Weights of a small transformer language model.
Size: width 160, 5 heads of 32, MLP 640 GELU, vocabulary 3762, 4.32M parameters.
Architecture: LayerNorm before each block, rotary positions, biases, untied embeddings, attention and MLP in parallel.
Training: a variant of Muon for these matrices, 91M tokens, 11052 steps.
Each number is 128 + 32 x the weight over its row's rms, rounded and kept within 0 to 255. Layers, rows and columns count from 0. Numbers have three digits each. The size before them is the row's rms in percent of the matrix's.

# k: layer 2 attention key, 160x160, rms 0.103, rows 154-159, columns 40-79
# q: layer 2 attention query, 160x160, rms 0.101, rows 155-159, columns 40-79
# v: layer 2 attention value, 160x160, rms 0.132, rows 128-159, columns 40-79
# o: layer 2 attention output (transposed), 160x160, rms 0.117, rows 128-159, columns 40-79
# up: layer 2 MLP up, 640x160, rms 0.141, rows 0-112, columns 40-79
# down: layer 2 MLP down (transposed), 640x160, rms 0.145, rows 0-111, columns 40-79
k154 095:139167147079144130118109191152102138108123083156083105109155146079071152114091133129208140143128156089130153141171129175
q155 098:156161107101136088171084183117109132134122163089127156138165143136094098109102127131105083124113160124097214106175138117
k155 096:132116046120127092124104163122178137160112108113085143131129163137108083095151177097102098105168085137156127175135124030
q156 100:145114160171153131102122106139128153132109131131157175092092135126092171113108112152086121101108123134083069170125167151
k156 097:054174129136131111113141125118103126117145120075120076116139105115083144088084110139091156068155107108137107207103095107
q157 098:131091152122132182114181154127060094218115166127111135176098164105160175172147113120129107143136063141111125106094053162
k157 090:167128102106101179123184137108125143116158123180141100110123134179115133151154100118189151088119114109123167091135130076
q158 109:107130162146081103106152055118097156143111128122054147132081139133144097153130135119097085158067142132145123104174106050
k158 099:108084144159126087108114129180165190135122071054106160108138145121097157133128133097094138100156079104064142204107166184
q159 094:119170084168138128110112082176101130141157147131139193162131156077107083109121199103162124119179113129098118097137070135
k159 090:158071093121156114169141113147120109156080082148108133110055105121102112091063142113151124103099199087169127159142132149
v128 082:145136134103113114135140138173119151177127064176138123100121114118153110125147162137074156140125131129152106179104094129
o128 090:101128093166116104173135157161093126090121113150032113185146148170128157152157125104135136096190169107121063195101158147
v129 093:143141170166100101142140068126177208151140176162188170111162112119129112146140129079080135154130146148144134173087121139
o129 094:175121135143149163105160121196140164097106053162127113157132095119169151136162101076154122109108158128120134099135134120
v130 090:150081109104108133127115165115153190117111067163130131113077099067121155172213133171069165119110136122152104117093126130
o130 086:119142110161120121079068066156088125105156182108109167116131123120131128120120116115128139160145084128090060089133138099
v131 089:138105178127125167169096149142156186119145141138141115092131120161147094180152159124098165118084180186088100097177179074
o131 087:104151079149159103168145082096166106120069136127142176082139058113179146121133104112111117084102083107121113115116113108
v132 084:072162151136137099128140093191112064102096144162149145110111119122162149138114181113111156108071157096203098153070087162
o132 083:147140129064148084134121161121041099126108090085119079124149127123148124107138149139132107135178192137167125143085098150
v133 098:130115203111198100100115120102131111147113047103137105126145139100108162133148106122166126129074099135155109116153150149
o133 098:114101092112121084148154183136068143112068170097144097103159132133154142126158126172119153163138151193200107149147114142
v134 093:113063073122114109129128133160205189137104075124128115095135177183136130073097063151154161163129135144133081142161153142
o134 090:146125110155203106156110093101133103076115098132098121143164144105102162109119140168126071075110098084146183155113117144
v135 105:136125103144133127136109138156107073062134142115135119098118080099081145166109174067114118121158125109162136091082185164
o135 106:078134093172107121150160162128104122141116125142155133111104193154165159127088182118127113188166168081155110128156146209
v136 089:200141152114141178131138134182119084202121183118113142117080074090111141124140155142084160169166114144151182128112092109
o136 082:162194090121118116124053128085163152083102152126135165138121137129177140118185075127098142057134149129113037089160137131
v137 092:094088160093112180174118159080089154135111120149082064136148105119198060160141121127144079150201135178048112069133110118
o137 093:152122134129147145128164152078149090135151112121107113109117102143148171149089131175090147150109113069125075112117167096
v138 101:156124170145099147139139093120150160130170187079091076097153110187105117059180089089124110093144132151088149142140159121
o138 101:102207133126123131106145080122123118094120098146149128235145136084140138154094072127183174127109112115140146102161081114
v139 088:095108176166120116133149066106156143130130090122111139083117171150154053129084135117146135084175139149093148138157164148
o139 083:213148168082129108148162179123124100196133097118115143151141144169124151109102103105117153179125044166117168121081104182
v140 098:145130104099211128131156162148102103052127070170137123131098141098108069095113156151134116113134137095108103108165102180
o140 084:160199137123210098138150135177105120169150158073117117050099142128175130145096092132095150137181104136096101131134142151
v141 085:142103091133161132096130097150115086174132164140160145115093135189130120127160111109094117097169089190116151112166131104
o141 083:150153101127083141144144159128150104180160148187157207097080066096104139099107087123197091111141093124142114127187143167
v142 094:134125092130151099137166119134084068184131091200102151105109098110134165151084133132079088143115156116115131076111137108
o142 089:133132199110097100169076100112128145160057136065121085165074126190214133165154160109121099159127182140119118157162112159
v143 094:150101146093137145163105149129150135119164126124119139090169090154135184124091161190131128132122134171093132146136151071
o143 092:094104086091063171056171088139073114163115135153060144158161173154155129154040127131163111126185131138122111110130156144
v144 101:170125134087159079121111153169193120133095072148157130038151108109171110133172146175122068148109108156071118117157143132
o144 103:162071173152217142150146092108117098158101162084105166061121171137115132133137098096173126086136111126157091132113153111
v145 089:176104176079185130161126142163160146133115084046096129156108137106124124111101116155121127154107159122105071137076150112
o145 091:119114097148083125122107102113069108118098135080196191148211140127162130107141113112180109143090153113133106163104158099
v146 093:137080161071163154106139151149134199122151126152118087133121099137112144089111139139117139170095136077130134099129113085
o146 089:157156150130145138071132008145120171123137157133111100078154183105098093112060104200109164128142152175129186094130098134
v147 095:132123151024128172146127135086137134124123170152188127138115114088127109171102133133165092135170154164139144117141080127
o147 088:124157111129152134163106109140068063156110110139128168083112177112135172114069140140153127157074067099111144088118153104
v148 085:082063087079164143149147072114102113181154138082091109127136150057134148138136155133129092144146123148058113142126110151
o148 078:113141149203097158140118060133135153157143125198135103136074102156133144134127047114141119109076097131141153111137087102
v149 102:128186183148143097056124138111091068064094103144127154138120130106113127100136076130101131094104133080193125083113181119
o149 108:118123114110157128159146170168119124155112182127152107120129128131164115170100148127131114161094180176089077142116129186
v150 087:132097113120147142163128101125102168117140089104165194170119118087120121128042151132132098087178178080153128078118159217
o150 090:148136141078179121162177161142116083120079080158130138119078079170158108089159107125190162145156091155190162105112125124
v151 082:146116181088138153145186088146185083120088152073108067119153214102060112107143206158140138176097083106090120135108083112
o151 086:149123087094119114119098200116116124154146137101119149160138090083095122150115091126104150086098152212115120125138125086
v152 101:089109142114162147117103060098104077091108135092123186138153154081111097088087078173122111151122085110131157098146048132
o152 093:195164138122157107121112181161137154095109120207153171110142124148125124136129162106103139103094148171157206156087165191
v153 091:084152134156103118205141189107159141142120115084157121113146079080146099162117143189131117122102132116114182105136160163
o153 085:120096093153166107049126135151072136144194151065109126160123133207099143132136139076126174165123086158179138096177136102
v154 087:097168138098221189176123141145144122091101103088119129141143152118121142184117121136105132173147112137148138157057101137
o154 084:127079097094084147150163151178116119123081180131121182125179111171201137112107166115142093118092155141118112142146122085
v155 097:147172115074165089107137149139081105123089080110113008133113111172114124091108153138091113110103084068122087132128086102
o155 092:102107155096121167091146115144142102122152167129149158123166149098117099154105140149114162139132168159134113187225096084
v156 089:187104126164194076132104123180143134113078129076149144155118169122103107092099107128173136158147129088143202146046086116
o156 088:144103180120109196112078114168089093115133133120116091142117149123130191117176162119126157127167191168143155148118082148
v157 096:096096118068072207114138088091145114213146104124080127134144175123122163141128180140146102167147169140108126113163164129
o157 094:116144167155156148100169110079116124141123159110095125132088128139182134100113166132128133128068085136103235109093100139
v158 088:046096134160176102126118142080114149113158208087107121118152145098095147120049152162099110161138111096162159124075201185
o158 088:147103176081102126132147107097124124152072107169200110139075152170171118072104131127142148142120066133111187138127126103
v159 088:107171216129168146081164094101131134120147111106135071148122163134139162152122139087183125079105135091117141084060084136
o159 086:108123085156122113156152146176145115135107121105111107142096053139130150133142149149105155117147156182187089132156095099
up0 048:158104150107134080161119106142189163131205161115128086094076097186125117164139142088117067120080160151087125138134182114
down0 062:122083095112110088164138098155158133115184100106166069117085075155149132148173145084111131099109121132087150124135118116
up1 053:105105106111125072104126175143105126082207147096131093138150114142125143163084137132111127119059074130125079147170195116
down1 050:143130141105124141080142175159110133127164119068114064134131149127139148178041153128097123152049081137129141157137176098
up2 040:128105177095128159144088072136103159167149154123215148084102123158132096136127176120121093077072175108111119154107180118
down2 041:132102139081131168155069090119101185144202172160171132122077098184138113132123148119131140100079140108138158119103165121
up3 122:073168105114084183134134119183139139123159051164145085174138133124075117150130113145073123089141178131172145122102091127
down3 116:094122176116091118132088159123042158142099149117106129111081116157159045087100115121159150166115074138085074111126189175
up4 117:087117119126134113121089128171085151199166140133181160085113158148093084100110157135086109192152113113122109078112079120
down4 103:149147072119151128179097132109086116084120143169047148188137148139123115080185142077128138161163128115172154131162144115
up5 112:120163086158106155140141078156135120179133072175122134142120083113119163151174127166154126118144135133131102171202161097
down5 112:168106142152146083124150211117114138050111163075092127118111151152121115101130106106129099058110161154093123161069134108
up6 120:151103128103175138136107143116142149161124093152054142110128076142148158079132162160105135122178135054118134076139089163
down6 117:090156080157127117104137123130131158118126139136130131093101174114105095201109119108145132128147083194159161122131134141
up7 097:141118091161191108136088130073089106105158146071177095110104143128095138105079120118144138094145106190148099099116089157
down7 098:125129096107112135135128149139099125191124114133099097145059159125143127100128130125178124178138143168120198101144115120
up8 114:119089184131140145096093150091159181152111175104122156108137121112170170129125120140136097168143188083117231123166113143
down8 122:133083135194043129107114175127090152151116088166106107166119149121140121112174116187120141089163123136137101110051141110
up9 109:166100143091078072086108125140128141104156166143171109125121096127185105134112154113137107099097057119097138116142105136
down9 113:117169156211120128179146113140054154075099109082125155140077119157098137117179121111180126201118167159109153117116126069
up10 101:095105168155088179073096077150100090164142112128107151134169097101216143142163093187134129158190169159132173175149125133
down10 101:117175129074142082111128145166141140115121137147062156153100139102182118199111137149118122107059103102100170143124111119
up11 028:158078128194137174138063047175162146102150119179168144128120137132138104166115147162128134084119129122129135165151179139
down11 042:119085136155129163139096089181157144108173147125132093136092131101139110170108149188087146094075092098106172163183129174
up12 037:131085140094173134084069151144123118152080110122118075150114193136131129174130074131146085134086106087128140166131177147
down12 043:120077117056188141085089116166132106179092090083126075136120168121139123200145107155106106135052091095110189158158159191
up13 124:119175155127149150130138126166123092128145117113087076093105167104098122211185147114113107105160113162122172131127178175
down13 117:112138124095140149171117104120112099106164084158148118124169057192162170093096105090068147110119088052079112158175075118
up14 132:133113103205083132107092159179102046105155111141134112110113109223098079124168084088136098191115086091136104116122096047
down14 126:127154156096146066141152149126092160137137121115141132122128153045138161096124155141151170091148131145112106108143139178
up15 111:049175090166066109145095134165111130182122084123139139126135108127179130119167136132135046050147145137135080087150143116
down15 106:205117154096170161123140142076129147116202131135162141125075139124129177111113135153140165145125061142132185155109069149
up16 104:112209108133064162134146143150133093117127157097131148163071116122118144109141112091148164086160124181109115132103125139
down16 100:152067106092111122114130097107126105154107126145158140124168175123103125202139096123099107157111133114171199117129184075
up17 118:151146107106196178126096104135132164163146187135143151079080068066170146182116129139128156127167157146105078142179123178
down17 114:104093135185095126139151154126109080112101069150168140098150113130121097162063095117155039129171153165121046167109131062
up18 047:138150114144153076112075078128177139175155153132145163096118132123164156202109117131131049165080155112099146137078163099
down18 052:118140132169157112135063098162171105179186133136139122085074126092166146176148128111127090141093122107099193109107099111
up19 101:131093152145192077129148099200090148095191128173101127139094132134166132052137122119081131127147186073145151047125114084
down19 098:140164122122046144135104170101132114168076106094157095142105143139057114141106186174139111120093094143069137155125131138
up20 030:133108113158131118087065084207166131114111147170135153114112175147124121156151113147136119138084141159119150139155188106
down20 039:125099093120139137079081097204169111124127145123107121111085161131150140170136127151090140144040111146093171135186146121
up21 109:105132152160152125146113110165119179154119086090171146096106169143090098165161138164135141186153161136114125175122143081
down21 106:131101090128129112162124135136118048119151179189126123124164101084090139131124160058118104078118118170151179101127140161
up22 026:158147122172138166095069092161126141079191132115182124126146156119107150132171135162133124096103092136124162209176175130
down22 034:116140146142133163086092106168135139093196151100149091134111149100131141140150123182104135120073066122094177188215144171
up23 104:123130126183100138181112116147103097147170160116168175148108137161083071128123082107148131184104183132147094132146131159
down23 094:132168145149162085092171143104144169144107143162109150135124151019131145150174156129086124087147125165146113124099152145
up24 112:069064139117150141115089193204080181144088147143143139127111143147137130138162117081122115129190120230102065113147129166
down24 111:210187128141105142125148140096154088098142089143133129091160123097082148122113174136143166134130130058106153146104163097
up25 114:149120058098164132123115148122117063101204139154162111087080121162087118146082127099207148165077089119128153148144155122
down25 123:131155076157107134110150135134108127140110135150147114185122171122155154133138159123201105108149106156099094086133180091
up26 114:074097110154123093152159168125137140180127103121110149123141092136168098137151123086115083138119141093073114111151150125
down26 105:160141153115128158094118126143123089059156168126110090111102184086117166115128130115107136151155141134204150134176108099
up27 056:123127116128105143089124155113125126114143146155107183147063113094127123064152112190095119102130122112157106186151127142
down27 053:111083178104154118091154132117149170120192176122127132189105146131200127120181125079145178148116096143123118102113127201
up28 108:131141175127125181112160183126106098124114151069104134132142137074157108099115170146064112086121116114072077152153137235
down28 117:146141173119061123084133122121110051147095104073133137142155127114151114069090117190049117111069068113099114092105096133
up29 094:082155047087098190078138126128091120209132157104087094129116127090142121169117126101145135125145135124142168144175128079
down29 097:142105141194120085117144154107130124116122117198129146152174130184082154117082118150147096078099126095113116111118157146
up30 107:071161143097095151124175170124129094107126115152072123053148115092075132112159152097099111090154135151183077177106117148
down30 108:175087122137149129142109136128078171208184133084136135159058119099205139153105119129144181145097156066081092084134117120
up31 083:069119118124161204118128095117161150071156142103176131116120159143122163097083142091137121127130108171136193090090152134
down31 093:068147127095082191107123095136152147178156121129175122150165125091112162153101136161082153111065065150121124124066045119
up32 114:181099154105132095155060162125161142164159138142129128104148114067166176138139139132125103201138173122124149173177110157
down32 102:030127151139079143122162126128090129123122112151065107119101148108111122154158144122115128045168078148128132094066153123
up33 074:043106149157118124148154081126074092083226088113099094159096148135070117104185124126142115158169159203110164063078105112
down33 071:227165102159142142156063143133188139181055138124104136131147126132169158147065150120106125133138114048120097168126142125
up34 110:152152141147154172044120145152076167164120164072102110073174117092148131125138104149166148176137120160140096125127093159
down34 110:111136103089088162168144135078059168110185095189137164147111095180067103123061162134192120128120148102106124184135152103
up35 110:117112157054113093094146093115136108148091170101139086126088169116114163110136114153095122124117152112137171096109175192
down35 108:109161095169089116170171090130090165143194162154116114089123106075180047121163140126133139152136101146128164162129096138
up36 085:176127130167177137103159123088099188072148123149193078113111154133137091074097151154140101120110124138140158124210113117
down36 086:147146146104138175082124154091113130122117054116118113098139081126105155139144119113149195126088091108059206134093125151
up37 119:165147103129127149091179119119097116194141136186154115141182089095127155207172090098097144101125139105176189142157155099
down37 121:089106154137096116113126173153183173098084085070119118114084156138098115089150129150122146157146161168073191121063110120
up38 104:147117130127182121108115175147144098130156164142158136131142105149127129080095147091133152119141112130142147083100148132
down38 116:112102133118092118004111174071108157115130148098143115143149145146070141102099079167184172156111095173151104100108136140
up39 113:091153148108100064168035126170074133153150093114203120114120147144078088114167129148156103110125176174107116139124131062
down39 113:115121096132108167138180167164133091095173170243055136139173176115163131085116167165165136137183113101135177107101126202
up40 115:255124118131157081082115133133096109042120160127141093160127061073093124139058150100146121176118129118097138081165094118
down40 121:087151151140134123153114118154132067118152136086120191180183147120144164169184176102046105104144119086078117156139113056
up41 100:098168094150150087099102158217080104120146028105100074153078134198088143104164142126117074094167182119187102166096157112
down41 115:090156127098097155213108123125135137165107160126124085141165125127158090122135140147140114125106119101116210146151150049
up42 085:114093108091159158091082103147171174087156131091111123133100102145144098186108134097145119116140131137099097107185083128
down42 078:143182174134105144178160128149124134146112137083171149167181114087104180095151131151129111136142144120165114155100143142
up43 038:118180051091138136199057161169173113055157138144134125134066179085119135122140053164172170168114162064176133159188167130
down43 034:068145102168114121163110162119134105101165169122104180158136144080161136162145129126108174131087073136131173151177083147
up44 119:140125116122156091123146161150078133118107100151116166184133163086136141099100180095209117151166171149123101134139127076
down44 103:140116101119129172128126116075192103114133135142178126096112101134127113161159120201058136158049106064146145134155095121
up45 095:137137148176124083105149160179088127123168155090185110151170133080178124138119112191099126136113150127070101164146128108
down45 096:116120106081170133109050083124111116198125119150114115120109125137084132123175140121167113138129136145171164119141126119
up46 100:154106108064089070154131131151144128067178173126190162101141129139087122163128134135138109126160061106067150114137136078
down46 102:091132129167137109132167114108159126190126118038112081110160142121121105120130186108177110075144098204178101171180177138
up47 032:097148137181130154095094089139184121108194142106168131109161126105103116120108136187162158074160110132099155169138111149
down47 034:111143159166103128109091094152171124121203160097165097107163145070115148158109121186135185101120087125097172170169097164
up48 101:139172064124125152153159120116167076055141122121101109091107150148080139135113107066096111112073166066135157152175120088
down48 104:101166121166176093069121166122145170077094112096118144129196118070150099110162129133144141113086112115115197141158060142
up49 099:139111103172182208079152171104150129122135174151097145122139162100140158081094184173113072164187101096120134131182127139
down49 103:116159128199097042060154114102076213144164126130110132083135121080152165141175091052135140119053147109113125111173130139
up50 107:088161092125172116140076154183109096080145175104146156151098095111110170156159148122151168079137149165137090135118123176
down50 106:133090137116041155114142147093196168115097043157178082094127134136168124090125095094136106139150109139077164126153164119
up51 069:127142166088160078165066155139138128099136107123123130094107143181165126102112113168112102058106129167116206087115145120
down51 074:104116118090141134129105060156121098097107140157162097119112056088116085133113123154139144103100161147033135159092126128
up52 114:100127139163112140101168123112088103114197144099150163137073143081164073171148125149155139128141116122122090177160158111
down52 119:154165116121144153151118120183130095115096190168107124184102113192129130130187141143115171141125161103032135086133116110
up53 129:157122141150079081182116148182139124135150103121121082122126123174123132139121165116134086126163093096082079124142155071
down53 127:109138104139149140098177121146101085122115154066150161140105143113164079045170137120109111140096188157135216129147149145
up54 120:115184104106130188084134077104111132137136148186085149062139086099100152141088115164151138083138055120094131128168138125
down54 128:131160170121135101107126114153146143169189123079137134076138163140087099132083133102174115147144121109165164135168154069
up55 112:139082139093093186130120080147181153100171140127128130141073162157209158144082124188056043187125131117152173130157167143
down55 110:134195113089170085096166144097096140138109172146138149140141185117138120161190199090131172069085140119097125129114099214
up56 040:133107135148160133138098134127143156120136117107139126100109190138164122187141157198179082120059074099102126168082192184
down56 047:125122152125157150146118146152182154144137138091143113101122162104149136198123161197118122133057067108109150165117199202
up57 097:074119118109131181086138171196125152064113132142151099143136143161149200100177130087108120084135175148168125103152103150
down57 092:125144191076095150202107129105102106158112181161132149037124110156128067147139126171117094144155181103170125138101128125
up58 127:078077126133129124181111140143095100166165068124156053156088179141121123064152150184149147099148143090102091096093088086
down58 119:124184136125123154068191089105166155133092130140092171126187128087116157173063127062142127105175111158148151136168117156
up59 112:153109162139087105151064142185114145096094153111141094147151094069150117103194070116125139089177123153116140088129104102
down59 104:126142048168129180157152147091149097136203108157111150128088140179100163139085181144089102111074129073106177156091101123
up60 110:076150167172155144133089107122109137107145087159089145135163236180160111135113090145152138108096092132096146191118106170
down60 107:092115188058152101194117132144138133145154174086164143078120050129119128072180108096155124161053144116101136097080168116
up61 031:117133073155177214114106091176091146106163112128145136130117104125067116169149141135156105101120109120117142137142171136
down61 046:078119104125183204112115121181114163107166143101124097137092099119115113177124141157089125121064081114084196132176135133
up62 097:136157106069146059139097107161156130088139116129102105155070143200160103101146100161140148125167109104163146102120133083
down62 087:136096104171129203093136154120080145139142154135154140137181156075135162150098171103100127158140103112108099099091147161
up63 117:094126157156089191148156138108117148171142135104122054121169103157133126156123160111119130130094122117128099176185122121
down63 117:110109122092157135154113111180083108125140181171123106160143152079160091092134081101130113163132065137132209107134117156
up64 091:134230082100094091123136029139093167139151183151112106138093120100165117040140130116098157117112104179170124087106151146
down64 096:131151126117133162111120083123056091147139110122134092094155136123098146126090118128109118170100165075128114197158132158
up65 105:107137099142167169136114163118137115194158106180160148106073116158128145142147138202142091143094086124128103176161092134
down65 099:198135110121074137133144151118066127090167168108087099157164173134150105143174119087069118085109179135133155113087093133
up66 111:072143140118071111145107124140069074140171108149103157118145163134120144108191093162130108157142153136071099132129100080
down66 099:166106107153179136112161154164167195116088151142157132099096109098102056144082113115147151140149092064129163135160154173
up67 082:148047145079172098132163150133102141173111085128124127206070216128115151081114179163121158188125181136127135109170096127
down67 070:111199120187085169122078114131168172093154180129161097063162107135101121170128086147111110114119104115101103157083183170
up68 108:118132168083106161136117038081113170089132150148159152107162133159214088112128116163106165112106079114124142086138068146
down68 114:111064092123135111163107156170146139113132118109202119162152126089126040074150104148124105103086095170168135109123085126
up69 117:151079111158097137128096156170128109129110150174180122102077100131153072082141136140097104093104139154105069170167164157
down69 109:133164128160120102130158126095129126116159018086079161180132117079156217181157070126167137124130136110093186067076141091
up70 068:173105151127105138159127103184088116114131125121122092165147143150069113156111173105136100095137175111112090099084130082
down70 059:119110102161150105086129132092129118103112096156151149109104099110149176120160070137145168185107078165149147120166110198
up71 097:152096118133114082131091179154096124095102138145141104162081106102152157133125151153091110064162110117143109177117133174
down71 096:067132128095108163142131141133132134174108120154111156112140125093130121093163118135109111163126110157144231120131137121
up72 104:134130149168146175103168158116103135108132177121184151100167163115108159102159070050161139113172094156105173118131184141
down72 096:116143163125069133131103107148142154133091036130149139104134136120126143076144132122098120172133178136169112126192088049
up73 069:108103133095128123132154078197099157142116079156128112140141123098089172183084138166100103156145095165102151078110101192
down73 072:159090143140123178129088176115145058138140200065108123153126138149127088056175136099131186164144163123090191112107128097
up74 079:136150135084141127162157050091106170170172129162138080132086081126149075124147103180153125102108109097115152104145127111
down74 079:202084155172129089154129141140126134097148121153089095093119186171103107087182168127175107148088143148176081144101082112
up75 060:115124134177143154113132108133132216112125149106136179122141104220129127122157133163184115121083139083109146132066125136
down75 061:056143163111180154093092160102102151092163054153097118169104081128131145130190105110128203152152114111136117159124087111
up76 101:135099111111125164149131155150136187211145092180138119117128070113125129132148087099143124118054143133125136147102104135
down76 101:138102180151118127157132130136086102119110175133122127155097150179106157108118180108177106116148160127131138067152113127
up77 079:110164096114123106139094137178150183083161092128149144135131148140096141165198069161155151171111162066098080180150133131
down77 081:118123100130121168212108103174177165114115167163114143071165134103143158156112109171167143132139173129181053089169178129
up78 118:128119159162121182105082117124149141165134140155106135122165171160074135101144135174112165104174163117149116099126142132
down78 107:103153088098095062111194140125061107127119103124118145126139115069173149141080150068151105162129104184166137158150162161
up79 082:177150106147131153132139180203111103157089122119182122127132119128132170103154110132187150134172167161184113165103169155
down79 092:113106165144155149099194143079118106206125145101103120151094087101155133147126142117102138104068073141133167112134099139
up80 126:184140123150176135075146112144110142091111146189177142148110110062138150174109149131141087172178071144094142118131127147
down80 137:201150147128131163125087163083097139133138115120124197145146149114087167161123154158090063129074100091093123184158096118
up81 107:127083144147159111074066103144149159111124133112155141145104148128163142163124205199189126173104032140138101152115158144
down81 102:113105169146129124172120120112107107151113200109152137163138126177112082189147140120109201106101168083090166064113118095
up82 096:113167113157070115123102097167119122080112136117100156095027069154138118128134096205180128101142114114149112091137123147
down82 092:158090162133158139144141178196092146137180198136114153138204170181071160130153181082141144123162125095120118114144126125
up83 069:159112089185158084179142116147139137084146124115142126099153172122127084093144164169183121116127081098158136139168132105
down83 072:147127113109146136131127084122038153117162091095128100110098123112155097128093156107149149159092075157114153090168210134
up84 095:104147113158122071170127143154100086097197120098118081133129162142120069134190143100112163113110167109188165109201159157
down84 084:139108149097129186126146142085162166134099125141134152140119049068115191135099121140153090111173109162083105208069111105
up85 121:152079126133112182109131142186172193169140097177139091128095125092139123168146148109106153120116140225095144130135109158
down85 121:067080165135110066148102173147163084117112205126141116156115080168093142084093095150174132163135176156168145136138153106
up86 127:092185115155127248146168139180091170084152126190066127135138103113099088143195122084146117137105119142049135148166105116
down86 124:118105143098172121146135133139154095200121100085162102142086127137182092144081125123121100132173117137205158141075154164
up87 044:136114129102092141114101142191166144124151163147109085089161161159146076075101172147137202101153158164130125166127110090
down87 039:147133160115123109145117145043129115111134108108203125177162108158111160154125115156137065133162133073122055111144137096
up88 101:127124080144130239081170123141120141111131139081112117075159107143145139123130148146107080136106112122123161178198095162
down88 099:094125159116106103114111184142098122153183131100147136115093170153145186167122175122100120140181105104031129048092151119
up89 113:110126116089150114104087142132142151105125170137132147169137165152153151120143158139154116150160180073096171177100114131
down89 113:112074161106139118112060135187161064189135163189094145093106140126114120139129180097122110127124103146164066142160124161
up90 036:157125097074181146090112093167119165118158127094081123127058085128154144208143149142149162099082134089108171168144161125
down90 039:140125110073161137082131095186125132132130107093089119108072094120190168191148142152103155116099120082105158174184133145
up91 032:140122084142147141093064123136158192081136123094143102129151129104127115202138120152152115125100145104113131170116165159
down91 044:117115094117136152115044136165164180094157140091135115129137135098147135211134125187115130147079127096106144165154162158
up92 086:110135185134145138088095136119101098119161181165186129112164126091099139104187194102140143135111092102122161128055125157
down92 089:143167124145142125156128130122119090156160138158122101140112142114108142080077100121150187112103162218173177148153119159
up93 131:153124120106135133108133109092103114153101093164129142145114131082088146109122153122097124053090075092133112091113136210
down93 130:168168175091175098100113156137110112135120113112137128125139123186116142085080081162087200130124156094165174145156067113
up94 086:115135158122104168093146138111106093171071164081112142132063089116145138091078123115114108121098094155151107095161109134
down94 075:153151081136177106155149106157137193042149124185155122156176130111104150175153120130151128124130230107116111146122157083
up95 101:101138120129132151143203138114184110106120157101142080144110158128167151095115117112166175173114146125089109166153098096
down95 087:097166081086206081094046118108118138134108131149095123129169068099135097133098140125147055127067157120117109121146167142
up96 120:160096105138160155129122128128158106072175154073209085146098105136073110132084148095127143116100120155125125104133078129
down96 127:132113140110158063122087138060119050115088115135132169154146114131106082177125114166094112151112053084084188140142153147
up97 074:122100107168112117120094094189155138146153080185117096131195133075153124114152107088106113155139155178134169139169163113
down97 074:138128105121131124081144189180078119117078133130097121126081161122185113071115142156153128143118084118124238156074090088
up98 077:148143125184182133119116098107109138143151134077094099103171103105180062109182173118136146126177150161103107210092155121
down98 076:102108140130084159129142171207098080149140172160115142090107092087109158092134174194101108159167191186154137140125168133
up99 074:128093172111104067156115090146128133089155153119163099144102118133146142145132130098146054129072089132118164107143185089
down99 075:151067142107127108150128058133101115128125083086166123133187124113131168134144121066133062154117146123148158115152116090
up100 137:148116134114075124159107177182127143094153162106173133115121071153124124098172129118130109128116141120105124137157138150
down100 116:120136150129204124072133086115162123122136143168098104148122160122170094130091105150108170150112134139182121125145125123
up101 095:124082157156201088112073147150097147083165101111153112129147140123070121113173094109147134135153098152132113104083078136
down101 094:123153076072094108156205082185150081149140081144121145142119133170096098093067099168104141127139151138179074128111161162
up102 115:149094113163186095183085134158071135169173127129135095105122157156122156138105142222097104138142142090125172140108089168
down102 115:129096087149110122121064166151109124127121094082067179161160158157188156166177130131136130128153188154127133063120163076
up103 120:138111151153169159124152121142094094131102116162124095109115137116183116099117119154171137074175128139119179087154077090
down103 101:086064125136102103187108207126090181115135132120128122163193126183131148114147145083131123190123128100183143102118152144
up104 146:142128134182108094057076117133100129133167141117123199145097129132065119132128155096088115121101030072032116088172149159
down104 143:090109132120142112179184138143190112071095151143142107126111141136150126118108077180157164096141184140192146151075136122
up105 101:105167168149211093118072168117105132082153128163168122126141123117069105097146115117121177105156176086119152067134105104
down105 103:118089172108143167146177165155100118106112121126052116167094097150162118094094131081106116124115099169089217195144111136
up106 100:151119130100061127162112083140099039152105130153135153127111068057125081125152120086158183103131122110141108087203112131
down106 092:099139099163139140139180186124206163113156082100155092154123116173174148111145167189095095073113082146104175140105091145
up107 069:155143102115171152135140106078097126158170154158142104108130087073131055128186103154101094127139172187085125148084070117
down107 075:176142112109109155145131128148089122137125147174142080099152129085102121165190115136096165115155111121113072193099097113
up108 113:129127130089131137067102112105170136165092144122103124167137213090107138183095095202094133172086157107125190201148095150
down108 126:095127094175159117143095065081125146104176148126168169162169184140159178169068105134104137107096120153049139195132148177
up109 117:183110086104185147116152160134154111110163168140152155077121056137038152161141211116070096154078110095133142094086060103
down109 132:147085087079214083117115189091149171118171116148112132118133061108108151113180125100071167119109143109153132141130212152
up110 088:182148103152123104163103144163083153144154142129139087069113163147130095180153108158123117125075156184138144074104135138
down110 082:094069151163124154127118152134173106121128076140137127175130094137121138131129111106139090131223185105153146161153152078
up111 123:160134089085123117126187153118154122075189143138172081150160071103115139173112144064108101145131131101144155117148157091
down111 142:096107143150158162106100091134176079140125152140144136143122147125097127108094235135118161123149090140121176149189126165
up112 040:107140123189118130118087148179126143143173131146164112091133195146089141174159111147160098107119094135154151170110168140